config = dict(
    init_std_down=0.00339,
    lr_head=0.00522,
    final_lr_fraction=0.0,
    max_steps=5511,
)
Each number is 200 + 20 x the weight over its row's rms, rounded and kept within 0 to 999. Layers, rows and columns count from 0. The size before them is the row's rms in percent of the matrix's.

# up: layer 5 MLP up, 1344x512, rms 0.188, rows 809-843, columns 320-383
# down: layer 5 MLP down (transposed), 1344x512, rms 0.182, rows 809-843, columns 320-383
# gate: layer 5 MLP gate, 1344x512, rms 0.182, rows 810-844, columns 320-383
up809,100,224,179,244,220,217,193,152,194,212,173,223,208,166,165,199,199,229,234,214,193,181,233,209,206,223,226,200,202,227,180,207,191,205,189,163,217,176,214,162,190,195,217,212,232,182,184,194,216,182,223,215,172,214,179,222,225,224,199,201,274,209,227,194,225
down809,100,204,173,162,193,194,203,189,201,221,209,176,208,210,174,199,236,195,144,220,199,190,235,228,220,193,221,215,215,194,196,187,183,228,195,240,161,207,201,209,222,213,179,202,152,191,225,216,183,221,180,203,186,188,207,240,184,157,205,209,200,220,234,204,194
gate810,099,192,208,195,214,197,184,186,188,184,212,234,200,215,220,224,197,201,193,195,233,198,195,220,167,206,206,205,197,194,195,213,207,198,163,184,168,200,213,191,174,195,223,177,173,165,195,188,194,199,200,188,196,215,217,173,227,174,213,168,168,194,211,193,212
up810,106,210,196,184,171,194,214,191,232,209,226,220,211,217,216,251,193,207,184,166,206,194,186,218,230,161,189,197,191,263,157,204,225,243,179,207,217,218,178,180,182,216,199,185,241,199,190,203,188,232,190,192,174,197,193,222,221,170,222,179,241,173,210,185,223
down810,100,179,223,196,194,220,192,194,227,221,215,177,211,188,212,196,191,184,205,202,222,214,194,147,199,180,189,241,206,179,172,184,172,229,182,199,231,183,169,200,174,208,216,188,213,235,205,199,153,205,171,202,176,199,199,173,182,218,155,196,254,201,209,191,207
gate811,097,205,160,171,203,190,175,188,178,206,190,202,158,167,196,206,208,255,205,203,245,176,211,197,198,189,200,187,227,199,209,186,247,236,190,218,226,164,215,225,209,175,209,222,169,205,197,210,214,210,201,188,186,194,214,205,220,209,218,230,207,191,205,186,173
up811,095,247,215,192,204,210,220,178,173,176,208,222,172,179,211,217,212,183,208,186,186,200,218,218,202,160,203,172,210,222,209,182,197,194,183,217,190,187,200,199,234,194,204,200,207,221,173,206,190,164,237,180,248,198,202,207,214,232,189,203,154,211,215,195,178
down811,096,213,215,213,204,212,232,197,191,192,179,171,188,199,159,206,207,185,192,167,166,195,220,234,205,212,193,196,205,230,212,210,170,215,171,204,196,173,209,224,209,216,182,221,220,177,189,245,196,194,183,175,170,204,209,222,193,212,256,192,184,175,216,173,181
gate812,099,236,224,196,187,192,212,177,210,233,206,173,198,204,220,173,215,182,179,198,223,193,203,201,174,190,191,188,207,179,200,202,210,147,238,184,209,178,203,204,187,194,205,202,143,185,242,206,210,198,237,178,223,216,236,181,176,193,220,212,208,188,225,209,198
up812,099,228,189,199,187,191,201,198,167,195,203,178,220,193,216,216,189,189,136,224,169,221,204,200,198,176,230,169,199,175,237,214,171,192,235,159,193,213,190,239,188,234,188,211,196,146,197,152,220,175,256,211,198,172,218,221,204,250,210,205,182,199,227,186,195
down812,108,224,191,211,200,170,219,182,215,214,230,229,220,203,217,199,174,213,187,224,199,186,235,207,204,203,187,179,208,189,173,229,217,179,183,186,171,203,237,213,209,191,167,180,228,194,183,164,162,217,204,179,184,200,225,199,168,194,201,178,212,199,196,203,210
gate813,093,162,182,199,223,186,242,176,200,218,186,208,204,226,200,210,182,208,196,218,219,209,214,233,174,178,193,182,186,172,207,222,222,214,197,221,218,200,202,158,190,216,190,197,192,249,194,231,199,179,217,193,214,223,175,195,214,211,202,213,169,178,176,185,192
up813,102,221,181,162,199,213,215,219,189,192,202,233,245,220,177,206,238,215,197,205,219,207,188,226,215,207,178,213,204,203,200,186,217,166,250,222,207,195,195,191,197,198,183,190,240,199,223,177,192,198,180,210,200,206,230,200,205,179,211,177,200,223,195,199,186
down813,098,199,178,190,176,210,171,227,173,202,188,201,226,204,207,215,175,219,220,225,196,167,209,199,210,213,222,225,199,216,206,197,196,227,196,205,188,186,195,233,197,168,196,222,212,192,209,194,233,216,192,183,193,216,189,187,170,238,191,201,174,189,197,223,231
gate814,090,207,230,185,184,213,221,217,223,199,175,223,230,206,188,219,192,201,195,195,196,190,187,202,226,240,194,213,192,236,209,221,223,207,203,236,215,206,195,186,204,187,232,222,231,171,200,188,221,189,175,224,215,212,201,217,175,186,182,192,190,205,215,191,211
up814,093,223,198,226,211,183,193,227,180,196,192,211,225,218,184,210,214,200,196,198,211,200,162,195,254,221,177,215,229,235,220,245,188,187,195,200,183,202,190,234,225,175,255,229,225,196,158,197,206,209,182,224,226,216,208,195,221,149,189,213,199,225,195,168,207
down814,092,198,201,188,178,224,184,180,173,196,229,195,195,183,167,171,172,189,213,150,211,171,172,231,148,230,176,208,168,213,193,204,185,189,210,190,182,199,203,225,199,216,179,196,208,188,162,205,199,144,227,175,218,219,205,186,224,194,187,212,188,168,185,213,246
gate815,097,216,204,195,226,235,206,195,192,221,182,177,180,165,233,202,192,207,164,227,179,211,198,191,185,186,192,231,205,206,178,179,184,249,216,195,165,165,183,213,233,217,176,229,209,187,215,215,174,179,229,219,212,196,220,211,218,210,178,212,177,225,201,187,215
up815,099,239,190,200,203,239,222,185,209,205,205,230,236,167,174,205,219,197,217,183,213,207,173,177,233,234,214,182,224,215,171,213,160,208,224,201,189,211,172,203,147,193,208,209,224,215,209,161,197,203,213,168,204,195,213,219,177,190,220,172,208,210,188,187,198
down815,096,207,202,194,211,216,227,256,205,205,204,258,178,198,207,182,192,178,215,217,164,206,192,192,212,195,179,187,148,186,220,210,209,159,212,216,154,238,181,217,246,228,204,193,150,206,252,206,183,194,201,226,192,221,213,190,193,199,197,197,228,232,210,202,181
gate816,090,204,205,185,197,212,188,176,183,211,207,210,172,190,191,185,186,233,207,212,225,209,211,205,206,219,195,164,211,212,195,217,186,174,197,202,222,192,202,200,201,218,205,200,214,198,177,191,192,199,216,210,169,227,169,212,174,213,193,195,176,179,278,211,185
up816,095,197,206,226,202,202,237,224,201,176,181,166,191,204,189,195,175,191,222,195,212,214,207,184,208,198,189,180,205,170,208,178,167,197,208,209,210,216,194,168,204,188,216,177,178,191,180,230,194,173,205,176,167,216,211,177,184,183,209,220,182,180,179,246,211
down816,096,192,226,166,172,195,198,202,192,189,187,221,173,165,191,220,199,197,208,185,201,221,193,191,168,211,159,210,189,224,190,202,206,232,168,220,227,205,189,161,235,219,214,222,215,219,197,205,168,185,190,229,182,180,161,203,205,178,192,203,204,191,182,207,209
gate817,104,234,201,194,188,182,168,246,209,206,205,231,205,214,181,195,202,176,223,169,218,167,175,164,215,198,193,199,224,200,184,194,214,189,204,210,206,183,185,215,197,181,214,230,180,184,215,197,189,191,188,222,201,207,182,236,170,165,226,186,219,227,202,179,181
up817,104,223,237,212,181,174,197,224,186,174,202,194,191,194,202,190,227,184,223,236,194,216,191,240,220,189,215,171,186,209,209,182,191,174,232,217,194,229,177,199,206,192,175,187,210,190,191,207,192,213,210,213,194,171,205,200,205,160,182,209,188,210,215,197,231
down817,106,211,212,212,205,195,219,216,199,154,197,174,168,191,201,186,194,206,241,214,182,221,176,194,231,202,204,178,231,191,200,187,202,195,195,201,178,199,184,188,226,209,201,163,206,211,223,192,204,220,197,203,239,194,207,201,213,195,205,222,214,174,208,206,217
gate818,095,193,217,194,200,188,208,166,178,213,194,179,194,157,207,213,226,194,208,184,187,163,217,235,205,188,212,175,193,197,220,226,172,240,188,216,177,214,177,175,201,198,200,220,207,209,195,196,215,206,184,190,214,225,160,230,192,208,225,213,224,166,208,233,224
up818,095,225,228,204,165,200,204,200,218,191,198,211,193,155,237,206,231,168,184,204,201,205,201,191,193,192,203,202,202,199,196,194,218,212,199,171,214,176,201,184,232,173,190,231,202,191,173,235,209,203,177,212,198,194,195,195,211,222,230,165,260,182,203,217,226
down818,102,230,187,187,199,202,190,210,228,215,210,209,164,209,199,193,167,229,200,189,162,226,223,231,191,185,177,192,192,166,193,175,189,241,166,215,193,225,208,177,194,188,215,206,185,211,216,180,159,167,203,192,200,198,229,203,198,189,213,215,176,173,172,219,182
gate819,096,246,167,214,210,210,223,175,179,214,166,241,201,205,204,193,179,226,197,196,191,181,216,214,146,217,192,209,201,194,192,169,195,166,170,208,250,217,215,188,177,210,204,198,188,199,204,224,199,241,178,216,238,164,176,191,241,188,174,218,202,204,205,205,229
up819,100,196,197,208,166,208,216,216,207,184,185,229,230,197,221,204,171,188,172,198,193,183,218,176,191,192,170,216,212,180,208,198,205,160,196,190,215,191,214,188,163,187,213,166,180,230,168,198,174,205,197,194,204,213,230,193,178,195,206,174,193,215,189,189,194
down819,104,175,206,185,201,191,192,228,191,219,175,206,196,187,210,199,205,228,172,196,190,237,179,230,200,213,218,212,229,183,223,198,190,209,176,170,218,201,160,220,187,223,232,234,192,224,205,213,168,203,168,217,176,202,216,195,236,207,195,188,208,177,174,183,188
gate820,104,199,198,184,216,181,225,203,168,206,183,187,192,198,211,191,201,188,205,162,190,190,164,180,195,182,226,198,217,210,192,218,154,195,229,232,219,183,160,196,218,234,200,178,177,194,211,209,175,210,184,230,179,195,201,213,194,145,202,185,211,212,188,210,221
up820,099,207,218,184,240,210,181,233,209,205,182,176,198,183,222,207,217,196,191,226,221,201,171,194,176,191,177,237,181,196,208,205,198,186,172,217,203,182,202,223,244,234,188,171,213,191,207,196,215,173,214,210,221,197,199,188,193,199,231,160,152,189,183,203,219
down820,098,182,191,196,193,224,223,189,212,238,197,205,169,210,229,198,173,207,180,215,209,169,209,206,196,180,166,189,203,165,206,193,178,202,178,204,224,201,217,201,191,204,198,209,220,222,177,212,182,218,193,188,214,215,193,205,145,204,162,197,208,231,235,183,197
gate821,096,257,203,242,204,183,201,185,175,200,206,211,221,195,212,188,180,193,185,205,183,199,188,220,186,201,201,210,162,203,217,212,214,213,215,217,202,199,182,193,180,231,187,184,185,188,188,189,214,178,176,191,182,200,221,202,182,165,213,212,201,214,192,212,197
up821,102,220,191,211,203,179,236,168,170,186,186,168,200,162,212,221,218,196,216,158,202,192,187,218,193,197,175,204,203,249,198,195,188,238,222,238,186,182,205,219,202,208,255,204,208,196,191,205,169,200,209,231,196,201,201,173,185,186,152,207,173,212,189,219,160
down821,102,237,182,200,185,195,207,217,198,191,213,206,227,198,188,203,191,211,168,196,215,189,210,209,193,229,214,179,178,222,212,223,201,187,215,194,186,184,178,212,194,234,204,218,197,240,204,191,182,205,211,243,189,200,190,206,186,177,169,194,226,217,246,200,209
gate822,102,222,190,165,192,235,203,210,234,195,184,193,219,171,177,180,213,191,188,224,177,225,200,204,172,188,176,218,187,184,201,194,206,207,208,229,193,174,228,187,204,190,220,203,231,204,190,178,206,161,189,191,172,212,208,194,214,240,230,186,205,170,208,244,231
up822,102,250,174,216,198,167,214,196,219,186,207,209,190,202,218,205,247,217,213,185,194,188,191,167,188,205,197,189,202,202,203,198,185,222,223,179,177,209,183,180,174,201,177,195,195,219,182,177,166,198,209,229,201,222,181,204,209,208,194,198,198,193,168,156,210
down822,106,188,180,210,236,202,199,205,223,214,184,192,204,195,175,170,230,193,198,202,226,196,204,182,189,193,184,191,218,224,174,189,168,203,228,169,205,214,171,192,192,222,192,201,180,200,206,184,196,178,207,206,231,235,228,219,235,182,218,213,177,218,184,191,232
gate823,096,208,181,208,228,192,202,228,199,185,229,227,192,240,236,190,216,203,207,205,215,177,207,203,195,223,213,194,214,193,209,200,160,214,177,215,166,169,171,226,203,181,198,223,200,206,193,245,208,195,225,203,177,196,188,217,178,191,168,210,200,201,182,228,180
up823,096,177,206,178,233,204,168,222,158,195,161,217,191,250,226,185,210,175,237,174,197,199,200,211,204,222,178,207,204,189,191,204,204,210,186,207,182,196,209,182,212,203,184,166,188,222,198,190,202,184,167,214,220,208,207,191,206,222,198,173,220,209,216,211,176
down823,102,164,220,247,218,223,197,206,190,202,195,190,219,211,230,190,194,220,171,179,196,156,198,179,155,207,192,171,198,179,203,188,190,165,225,196,181,201,184,214,184,205,217,179,172,202,173,218,183,191,202,194,182,195,211,214,209,214,170,184,197,206,168,185,192
gate824,099,212,197,185,171,188,155,182,190,215,183,175,210,215,190,177,234,214,203,197,207,198,194,189,185,195,216,166,168,219,187,228,226,227,221,204,193,182,205,183,207,190,188,195,209,192,181,228,205,186,191,190,179,189,194,197,223,180,207,185,172,165,182,212,200
up824,101,215,170,225,207,230,191,238,182,203,192,229,207,185,188,174,190,227,209,189,217,181,172,208,198,237,197,207,202,192,198,194,200,170,199,194,201,189,185,205,186,205,192,195,166,209,192,190,197,173,213,187,231,207,195,217,189,186,211,191,216,190,190,206,204
down824,106,169,215,135,239,212,212,185,190,227,212,191,188,161,164,201,167,181,199,193,189,149,206,216,194,162,163,239,202,214,210,207,183,208,191,164,205,217,230,176,198,210,184,181,178,216,208,229,211,221,199,201,200,188,185,173,201,201,235,223,235,172,198,196,184
gate825,108,197,202,209,196,207,209,193,209,214,192,205,227,208,205,201,180,233,205,178,179,219,204,200,203,215,240,219,227,192,213,197,188,184,211,187,217,208,212,179,195,201,179,206,167,178,190,205,170,191,178,192,220,188,163,193,180,199,205,203,184,214,206,215,176
up825,111,194,201,198,169,195,192,184,181,225,194,179,199,210,235,188,172,198,193,231,229,183,213,223,210,197,199,205,206,214,207,249,186,208,202,201,171,223,205,220,212,227,202,223,195,192,182,199,213,211,191,189,224,203,173,222,226,199,210,219,183,203,197,197,194
down825,114,190,200,230,183,202,198,175,185,221,213,184,220,242,199,169,193,212,214,224,202,211,187,192,217,218,197,197,198,205,213,185,154,190,222,190,213,220,190,180,186,202,218,203,218,205,179,182,215,202,188,170,234,211,208,196,189,205,207,201,209,199,189,186,221
gate826,099,191,200,199,212,202,185,198,145,201,222,206,194,227,241,196,230,236,228,236,205,209,211,169,224,197,188,218,209,200,187,182,174,188,217,251,213,210,186,186,185,201,242,176,205,177,205,200,163,172,200,186,238,206,128,212,194,184,164,196,213,201,194,183,194
up826,100,171,201,189,189,195,205,236,187,228,170,204,186,217,194,196,209,196,211,179,217,230,191,194,202,244,213,186,189,173,199,232,188,214,226,199,227,210,215,172,146,221,201,224,204,192,218,170,223,206,176,219,175,193,209,212,209,187,200,198,196,204,172,217,174
down826,104,220,206,225,197,209,191,204,216,205,211,212,141,214,192,196,228,173,173,163,189,227,193,188,174,222,222,221,210,192,238,206,244,175,209,148,216,181,215,206,198,181,193,218,191,203,175,215,191,224,191,207,221,211,220,196,194,217,200,214,182,203,180,216,205
gate827,101,222,210,193,246,182,196,192,158,186,241,152,218,163,217,217,209,238,198,208,199,192,221,201,157,222,183,185,211,187,213,216,188,214,181,207,203,179,198,215,221,224,219,185,237,192,205,153,162,221,168,245,149,204,213,184,187,209,194,175,217,177,192,207,210
up827,102,218,200,203,177,197,220,205,202,207,211,216,152,189,195,197,152,187,208,188,199,212,182,200,196,186,197,181,179,200,192,171,176,169,185,187,211,200,229,220,222,218,158,211,231,188,207,221,214,142,202,171,197,244,206,188,202,226,190,175,186,218,203,205,177
down827,105,197,219,182,176,188,215,197,190,193,180,234,162,222,194,220,194,223,197,230,174,202,197,178,209,225,196,196,198,180,216,168,154,196,162,193,179,195,197,216,204,189,212,196,194,192,214,197,206,167,245,177,198,200,200,199,206,203,197,204,197,202,232,198,173
gate828,097,221,175,195,220,175,184,167,174,204,224,215,196,168,203,216,173,196,212,162,199,188,225,242,208,189,195,173,200,175,199,204,235,181,177,222,202,205,214,187,203,221,196,214,175,181,177,199,225,182,205,199,180,193,230,218,218,191,191,174,199,189,219,193,202
up828,100,219,181,191,180,217,187,184,170,179,214,172,234,193,199,220,202,178,226,176,187,174,185,248,177,179,209,187,203,196,182,197,197,232,186,215,229,228,190,190,183,231,267,201,227,204,211,197,209,184,200,243,172,203,211,224,193,173,232,209,221,222,216,198,254
down828,099,189,183,175,206,221,189,178,214,190,183,202,218,177,220,180,184,177,207,200,247,230,225,196,225,173,168,208,185,215,162,227,178,170,166,191,232,209,210,208,209,212,225,193,195,192,220,195,197,218,182,204,217,162,214,175,193,203,214,193,200,197,207,238,190
gate829,107,198,188,225,184,193,192,198,196,184,177,227,172,194,170,190,207,189,200,201,221,238,194,158,186,209,212,206,224,190,195,206,237,174,175,246,160,222,190,197,233,183,255,163,217,201,211,176,204,175,218,213,203,199,179,192,199,174,175,191,207,199,238,212,231
up829,106,212,222,198,187,226,193,184,190,212,239,198,198,185,235,197,174,209,244,257,202,173,233,208,240,180,234,182,202,220,180,211,202,176,211,190,218,194,221,197,196,160,170,240,178,198,165,203,212,211,206,221,193,188,200,192,179,196,193,184,175,209,198,203,203
down829,104,131,176,221,223,219,213,177,176,221,238,189,202,208,192,186,183,199,217,193,200,216,207,184,193,209,206,199,223,224,202,197,226,175,168,189,173,197,215,178,198,181,207,171,220,201,193,210,183,209,208,190,195,184,210,181,203,170,181,250,171,202,194,215,195
gate830,095,212,213,245,202,259,174,200,163,192,202,224,184,206,200,201,194,175,202,207,216,244,218,227,208,214,205,204,196,185,200,168,187,176,223,172,219,172,196,157,204,194,241,204,219,226,173,159,185,213,198,184,240,200,189,211,216,181,195,195,176,219,223,235,206
up830,094,174,162,211,186,189,205,211,210,209,226,225,186,212,208,232,211,196,226,191,217,218,219,213,216,206,221,210,176,196,199,167,146,200,173,193,203,206,215,211,177,160,217,182,224,209,159,170,142,239,181,191,155,186,197,197,203,178,183,209,209,221,236,207,188
down830,097,206,172,159,213,192,210,199,174,208,184,201,197,199,191,201,186,210,198,218,203,200,190,194,192,220,214,215,183,212,188,211,198,214,205,209,185,215,220,200,235,178,128,202,212,225,169,180,178,207,243,190,210,239,195,195,200,218,212,222,188,217,223,195,201
gate831,093,184,214,183,224,214,204,161,198,229,180,213,159,182,170,190,185,202,205,235,214,187,183,204,219,186,212,187,229,202,193,203,210,223,169,226,225,195,170,226,205,192,199,224,188,192,188,219,236,221,202,203,209,200,199,242,191,161,179,189,202,181,185,188,193
up831,098,188,197,193,186,195,201,187,191,185,210,181,204,225,212,218,193,186,194,205,223,207,182,224,195,219,159,195,223,201,213,205,182,202,179,169,234,193,192,207,173,212,185,194,189,184,190,189,203,202,236,194,193,208,210,211,184,185,175,224,182,194,204,171,182
down831,095,169,197,199,216,227,203,220,224,165,252,211,178,199,211,189,194,167,179,177,207,233,204,195,212,204,190,218,176,184,234,248,225,190,209,209,210,213,190,213,198,237,205,196,182,201,194,234,190,214,204,218,195,217,206,194,231,162,183,182,202,238,177,167,177
gate832,094,202,209,221,237,209,170,200,191,202,183,183,191,213,230,176,206,182,186,225,237,198,214,225,226,227,215,175,220,185,162,182,235,204,224,213,232,182,205,239,211,197,202,176,209,210,243,242,225,186,164,180,229,175,198,182,210,196,193,237,199,184,216,235,217
up832,096,182,191,184,233,179,219,147,188,195,206,196,189,193,208,237,187,164,200,167,175,216,155,198,209,188,196,196,178,146,195,154,236,180,240,221,234,201,210,189,191,193,197,245,187,174,194,207,214,223,201,181,204,210,197,190,224,241,187,170,208,232,197,196,196
down832,100,203,171,183,221,210,212,187,237,220,192,233,208,224,195,234,187,221,227,176,228,212,190,203,244,172,165,203,160,191,208,190,194,182,197,222,204,184,206,191,158,193,192,184,181,213,205,210,183,185,211,204,180,188,183,208,187,224,177,132,180,182,215,165,224
gate833,097,180,223,219,243,171,200,163,165,212,205,201,161,192,198,189,198,171,171,207,191,198,206,213,189,191,180,172,212,208,173,195,187,154,179,223,200,189,186,174,200,192,194,205,199,186,196,196,217,203,216,205,211,200,207,204,189,194,175,215,189,228,180,174,206
up833,102,220,194,187,189,192,213,214,219,199,201,173,201,212,145,193,208,206,227,238,223,168,180,185,183,183,203,214,218,202,171,156,171,188,238,181,155,229,171,209,190,197,194,181,199,182,202,218,213,222,185,234,198,192,241,218,211,178,203,187,183,212,199,197,193
down833,104,212,199,225,197,152,203,198,206,172,229,180,200,200,164,211,198,213,204,170,201,196,172,221,182,202,196,222,242,188,195,170,191,177,193,214,193,236,199,154,245,210,216,162,182,214,192,202,221,181,244,169,214,163,243,199,173,196,223,201,193,183,230,197,194
gate834,105,210,190,156,211,190,188,219,203,182,221,223,208,204,230,182,182,184,187,214,235,166,212,208,191,198,187,249,178,206,217,209,213,237,211,177,154,224,184,195,204,222,189,213,184,185,146,197,188,196,183,177,182,181,208,209,185,213,184,219,192,218,183,213,176
up834,104,173,204,229,211,213,200,181,196,212,216,218,239,195,167,190,205,181,219,171,198,192,173,206,181,198,194,184,233,207,203,201,183,155,221,186,200,154,189,219,217,194,204,173,211,232,214,203,209,210,182,216,243,223,242,237,176,150,201,194,215,187,192,189,194
down834,094,194,238,173,218,196,194,177,195,207,235,201,216,204,180,160,168,203,199,195,236,192,213,230,162,215,197,197,162,209,183,222,174,167,215,186,193,194,163,223,190,180,225,201,205,185,225,197,186,210,193,225,209,215,197,197,193,171,185,183,218,189,210,195,208
gate835,090,208,165,216,185,196,222,179,212,204,202,212,199,186,194,196,196,195,181,225,200,185,160,227,212,198,206,225,203,199,214,225,181,208,211,211,231,172,183,168,205,164,191,176,218,211,186,207,193,173,221,226,204,233,196,218,201,192,193,229,215,250,235,219,180
up835,098,203,207,185,218,201,233,204,185,219,249,197,218,222,173,200,178,198,192,179,222,204,209,227,213,177,168,223,228,244,189,189,213,183,165,213,234,155,199,203,227,212,221,207,188,230,204,233,186,174,225,225,190,182,204,183,228,219,217,210,196,207,188,201,234
down835,098,167,224,171,194,163,204,249,210,168,200,195,227,219,182,203,198,177,199,195,200,214,183,182,176,166,190,217,198,234,215,180,187,216,232,208,227,210,185,200,180,208,188,200,197,176,202,219,185,213,227,186,218,193,212,168,181,222,167,156,169,221,203,189,201
gate836,095,202,205,201,205,214,186,208,202,214,232,170,189,187,192,193,195,200,178,149,221,174,173,172,202,183,193,192,215,186,241,194,200,190,201,206,176,188,186,227,192,180,184,193,190,183,194,209,225,196,230,180,199,169,213,223,184,223,189,223,177,187,241,183,210
up836,097,188,227,210,197,199,209,231,210,216,225,184,191,178,192,193,210,193,225,205,201,222,161,143,226,233,200,172,213,222,187,205,183,210,211,217,161,216,205,205,205,201,165,212,213,166,224,201,208,196,195,153,164,191,219,226,165,199,199,194,207,219,218,233,215
down836,097,241,194,190,212,207,204,228,179,208,198,194,175,223,197,221,155,184,166,192,188,197,194,184,186,228,198,179,204,202,221,190,187,194,197,189,211,179,233,225,190,216,203,207,177,219,215,189,226,214,206,166,225,219,236,168,187,203,212,243,219,175,236,226,219
gate837,103,182,250,202,198,209,229,170,267,197,176,179,200,204,186,177,182,198,189,224,222,210,214,170,200,207,191,179,207,204,185,227,204,192,181,192,182,222,202,165,180,215,172,209,191,192,188,208,198,213,210,216,201,222,183,240,204,176,171,197,217,203,154,204,213
up837,107,213,218,212,182,203,225,182,198,219,194,177,211,188,207,198,212,214,201,161,206,179,224,163,205,200,186,178,166,197,199,212,225,234,205,208,204,208,223,213,203,181,161,170,216,216,200,189,195,205,155,213,207,199,187,186,201,145,196,216,229,223,139,215,199
down837,102,204,184,195,185,204,211,164,185,185,194,212,166,214,201,195,189,188,170,179,212,210,198,216,171,193,254,217,199,182,229,173,185,153,190,225,191,178,202,192,198,200,260,208,200,222,213,216,195,198,210,198,184,203,144,226,209,196,186,168,180,191,215,200,181
gate838,092,210,211,197,221,172,196,184,216,207,185,223,191,199,208,201,211,242,224,220,217,196,212,179,161,194,203,183,200,211,212,198,204,226,232,168,200,228,195,196,212,228,229,227,179,223,209,165,177,198,170,212,217,198,186,180,241,185,181,199,174,180,221,161,212
up838,095,229,224,207,204,211,192,231,202,186,193,198,193,206,228,221,173,227,202,213,179,181,191,168,191,223,150,228,219,190,236,204,211,202,184,239,213,191,210,211,200,186,201,180,193,213,193,230,171,212,233,192,216,226,223,214,178,216,200,212,230,201,177,202,214
down838,097,188,216,194,227,204,194,190,235,189,232,182,189,204,180,190,183,185,207,230,209,147,231,189,213,205,167,204,182,224,220,193,179,227,191,198,226,198,182,182,190,202,194,163,199,202,194,201,209,190,199,158,212,207,185,216,188,214,197,213,198,232,226,200,219
gate839,088,229,205,210,230,208,211,188,171,184,221,215,181,198,224,190,266,196,184,190,202,207,159,228,207,226,189,221,216,144,178,206,215,187,192,219,205,195,190,172,218,194,197,187,190,197,217,217,211,224,192,201,204,208,243,183,200,186,173,190,230,186,210,196,201
up839,094,184,233,200,191,193,200,199,177,225,188,219,200,204,190,217,177,196,206,185,205,183,214,219,229,187,194,194,223,190,198,220,206,216,184,194,192,181,223,198,194,187,215,203,227,222,175,186,179,199,213,228,179,169,199,192,201,188,202,166,200,229,177,198,221
down839,091,197,146,185,210,204,226,205,192,207,201,221,213,209,218,207,218,174,194,199,188,226,237,184,202,207,188,213,193,198,219,167,182,219,236,208,157,207,162,198,189,209,194,217,205,200,211,200,181,211,199,185,183,196,202,218,222,203,226,219,239,234,159,219,228
gate840,098,236,212,208,153,218,194,164,226,200,225,172,171,221,233,221,213,210,177,244,208,202,206,211,171,210,171,228,244,192,252,167,205,164,217,183,213,180,188,169,226,203,216,179,201,186,225,198,169,229,193,202,241,198,181,205,173,213,211,209,191,200,180,180,204
up840,096,229,156,237,220,184,219,193,188,186,177,168,149,200,182,211,198,208,193,216,188,205,231,207,172,194,166,218,186,196,231,203,177,190,215,215,185,198,243,214,225,210,221,158,206,205,212,197,216,222,189,196,239,209,163,218,196,184,217,221,203,218,222,162,217
down840,102,221,213,152,224,180,184,136,224,199,162,209,208,161,174,222,203,175,230,191,171,220,217,160,156,196,214,208,176,183,167,216,190,179,197,175,209,216,159,168,221,202,193,218,184,226,179,184,195,201,232,222,188,211,205,205,220,215,193,208,170,176,214,209,219
gate841,100,206,202,183,197,197,213,225,214,190,174,202,180,198,180,214,210,170,206,184,207,178,191,228,198,189,195,198,238,235,222,174,203,186,193,207,177,219,215,191,177,222,197,171,203,189,239,228,210,233,199,231,188,211,165,193,169,197,177,218,193,206,232,180,190
up841,102,227,230,182,218,213,169,225,189,192,163,186,174,229,180,203,182,161,197,196,233,188,238,230,228,183,188,173,231,248,197,221,184,196,189,216,160,182,217,183,197,204,181,211,208,220,207,190,215,199,218,209,216,203,177,189,180,194,199,176,192,191,195,234,202
down841,102,184,167,177,214,182,230,181,210,169,166,210,257,183,177,210,178,182,202,213,190,194,242,207,174,186,203,160,227,213,186,166,192,207,210,220,207,213,198,212,193,196,203,182,167,201,206,210,175,176,221,231,216,187,210,193,209,240,216,240,164,195,230,195,185
gate842,098,190,181,207,200,223,192,208,185,228,197,179,221,171,216,221,196,168,198,213,218,150,223,229,193,202,228,208,198,245,204,222,198,202,207,207,193,189,188,192,208,200,201,208,193,158,143,172,173,230,173,168,199,213,183,164,186,220,179,210,184,198,220,214,157
up842,103,205,224,183,216,199,185,203,208,212,195,200,201,213,175,206,199,211,184,202,210,229,197,221,199,201,190,211,208,207,187,208,205,258,191,184,202,191,213,178,262,197,193,201,188,181,220,213,216,205,205,175,186,229,201,231,215,195,222,220,187,158,182,216,182
down842,101,156,226,191,201,178,186,188,209,205,192,181,181,183,224,223,204,199,184,194,217,234,204,201,208,228,186,228,204,188,226,229,228,172,155,225,209,199,202,171,182,188,196,212,207,201,214,177,192,150,216,192,163,205,193,213,191,224,169,208,163,178,219,177,223
gate843,100,222,175,225,195,200,215,217,238,203,203,232,181,220,203,194,209,214,209,207,222,177,143,204,206,200,192,216,201,147,196,226,189,213,215,213,195,220,188,182,217,202,235,182,201,172,203,241,183,200,193,184,216,164,147,197,205,221,198,215,168,229,222,189,192
up843,095,181,197,202,225,199,206,174,191,178,217,201,228,215,195,232,216,200,205,222,193,168,216,191,204,233,194,206,225,209,224,197,185,185,203,195,211,202,211,190,191,204,195,195,210,186,200,195,194,224,208,175,231,233,184,205,255,172,198,202,184,213,198,191,204
down843,102,217,188,214,190,207,207,182,179,202,195,176,191,167,197,197,192,177,194,203,204,223,174,193,199,200,192,178,183,200,201,193,198,204,218,183,229,212,188,229,165,188,156,240,211,177,214,175,192,204,214,209,165,232,258,219,210,192,239,200,202,198,166,194,166
gate844,096,226,163,206,208,198,200,213,195,189,198,245,190,211,192,195,204,219,196,195,202,171,145,203,207,201,223,165,193,207,217,219,228,207,210,204,219,229,191,203,209,179,155,167,212,203,232,228,161,163,158,183,174,201,189,223,206,241,194,142,179,201,207,181,217